python train.py --vocab_size=8192 --init_std_qkv=0.023 --lr_head=0.0057
Each number is 128 + 24 x the weight over the matrix's rms, rounded and kept within 0 to 255. Layers, rows and columns count from 0. Numbers have three digits each.

# layer 2 MLP down (transposed), 1024x384, rms 0.0232, rows 968-982, columns 0-63
143124142119137138110131111145121101104135111174146143107136162175137112155130120145109096081127152093130105123091140082096096137185080139154143090146078084125130135120116129106162114047115130
129119106145140137141157107163118143104148134116102116095138108121130108168118144108096162092166072117128114114122110133104153117112128113139120129129117124092151154099129130130131144103137099
098140120180151113126124126164143124124110137112129116103107143125120162112100121157188152122127117129114119102135116144112112092109174143122143112094119149142108108127134094123112121121124147
135090155156104127169132173133108126101161108121115167125110113078108090119110115128115086136114129106085166126136106152158135113093200130129137138124130094117155123160135102108097183101099114
131112131114081136176144162105111124162132102115101114133108130183120142129103123093160109100099131167143146138140134130082113054133162146115131157143150133153135135152115113115161101127131106
089149167148105168120113113110139140136127087130153147127165133147148043100125132086130104135118085133154124145100148161133156143088195112167096114154126194130155131097152112157159092139155096
115116150149117195127137128090119130152138142118178167119147132105112149126130141106120124132134112121144108136157129117125167099097129118149126104134117125117140101130120133181125111137102090
123145143110119131127137134107171153143108129148152129099171145144136176147142120112130133098119120178129114117149106116114121126149135107102161149128120177130097119115127090095130146145103137
121159143136146132137099118170150104154106143124128168150141152146165095132093125110095158156119152127094112099121081138139150132139189080116125097099086138131121103158146037136166162105106141
120158117109121127170097132136117132172075108161137126118114124148147096083133161145114141118191138130182089131072125189142133149125159154118112100119154138136113114128135128107105148134094105
095147128138081137149194135139182157138119098120054103099112103066142169099059105132125142132159134080075153117113143124124157095120151125150103122126106117157161113140125109117104134121150154
145110137143118111138131128156130164138100120127166151125097126153133141144123147093122143150145176111177149118148129104101129136101100128159158103136083146118125115120129131121127088116154156
113166146135138134130114176127151093107138104134114129125157119126138120168099182141115118114127159051101154171156201162115093134152126151116175110145104137104113111115149129100189128156149159
139146140177154138118119155116160128165112108147144138125114077149091152114124119119102136124119117097133120124133099132085088140129153178138141127145156108162126143123129123125133162136106146
120075095105137095160132148117143168104107143136153115134070119123100140121171148084143138115095168134135107139143162127122139103139117079117122158143114143106146134153125145129139181107117127
# layer 2 MLP gate, 1024x384, rms 0.0286, rows 969-982, columns 0-63
089151132137130104148174167169119131143119121142110141121139115123152150133156120119131151158116104142109114093082099118107137154139085078120152133142153145135140150116145142114109132139131185
074113137153116119142116125120081126113125094131136150129144125138140115145138074107103110143178151133143105141113138109184129108133123134116173105121124102126122123131107122145110127179113134
145136148154133163125121123120156140138120107114150114152107096109122096122171138087074133093139152146138144104169109111098058137088098146102097148130126146145102135108109131127133133090107152
124169113112098125121132142126110084143112131116099112104120103157113094150165146128163140133124135130123150077117134086114115130117155082130125106125158115105149136098131111121207130165125112
157132133120119093111105096138174141111090141113145099118123158125117130131123080164155147119136113135121078143110165132148127153128108110126105140083134113117121073114149127144126156101167112
101161132080169159119164128141096125105109112144138123115113160126144107139108103122118148166158117122154167195108171141138168110115100114117167099154114131079107121128151145081141169092136122
146147147159123129129173132114137090163136121131115123125079118147098154136134146155122130109113110102140136165130116154118090150108123127090145114119134090147108122112141137127127100134153133
080109159160140105104124136173123058104124142114094149158128136123107115107143119095159114123102129127081120109126124181143114161133133091120158125133138132095118106148131106168145122109125091
135080166097116130132143151129134152158158123127148125116146094144141144114131087117102124104148109115149161141099105176124101085125115127140088126132102151115165145149095147109110118133138135
137113097085124141133143124068182159121130123152118084104140138176152125134140112137152124109138106083133137140096131131146160160124131138082106151180160143117127156130133140164119122141168129
130152132089122130124161119141138105116130101139097111143092132139111122104099107152092152092105113122112119133119172138112126124139150126156123115092164145133147123150130103117112093146131146
094123148138085123149130127099161103108091145136164121141128142196114111135102120152135142159116115140141195131134119124130147142129156108128082122131144103098153099100127128156115162141110117
129160129110144123134084143149128108154167132090162124142119109145155126090134114122129116154131130094128152149112114147118113105136161072133150132101129114150134106132121159105118100094138124
118129089166132097149133114119124089145137152171178116128122099154103153126126111129073083159132142121123142155125152095090175121120115115128145120135127077162132107080089139150095159076126107
# layer 2 MLP up, 1024x384, rms 0.0269, rows 969-982, columns 0-63
112173105153124075107085110134158149158100097111157145130129124171131165140142115115130063155120126106182164154119118116107147127141147132153111110113111187140109133118115132088130088092167144
113119124145186169138132157119134177112122092150138100108176091115154114145139134132110163124146102144097139147129144109145131103131154149130123161131172104164106120145172098102114107081126109
105180134094110113090132154139165160175142137106100123120103092114136114141100162117095099127109178139117112157098113095140115134147111121130133111162150108133145121150144109070120169082124133
155110137109093131139118146110135127136132162137116131117143196090120174137120103151186156129147135097167155114114083116152069149154155155114126135129138110128164103151099158108100117100119127
162099100102097141140110119154115130128151170162159089140116131177136118128114143128087143118136134139141125123099129090112152111096107160150111126157120147138129117137134145113142080193141147
100136163075106138135096141135115153138099114131138106146087131142088133100095103135140099169098172139119147148148117177131117127099133124076126177104095159127137136175135117134099093131145139
118124118111108129139129166172126171072144121125118134122100162121111089123092172102108136128136145144134137122102129129140111147162116117114111179148132102139106160148094136127143123142135144
132153107086099104140087124134134092112163099094217117150111115123101121097125147119134137107141136105181154106107138160095079099122139139107149091123121147120133124105149153152191098156139164
102111104135104141097108095115134157151168135151158159169156121140096164122152121136087122143117132127101126102149118076150175118113109175152155139104142101172151143104136141156107110115114091
146108116104163123103129145166076125133113113108138149109157112138122121159164149137140157093099128156148130119148137117111137181145112118136130133159124136139125129096111147141143095099087128
130075129149150176129058090094133142149151157155124141111153124134145122162118125159133155116160121136121137105094143113154147097129134113124115122124126119163130147114092159115130138143153124
149092145167123109161150139176109164063127137144102102127111129122181089120147127146074114088165123141096098117174119121092190130156162135190114089134156138100094123129132115167081163133121127
127140097109117131095095118159132171066107100127129119117156143092128146115100156162155141123086117180109113147106167125158115135111122152138178127140113105087125167131104170140125107105120120
124126079154099115119113090141113137149139089113139136162134097173117134140127120094159107156094120153134107122139143110118115144145159099135143148131135092161164118100095114128131117127161123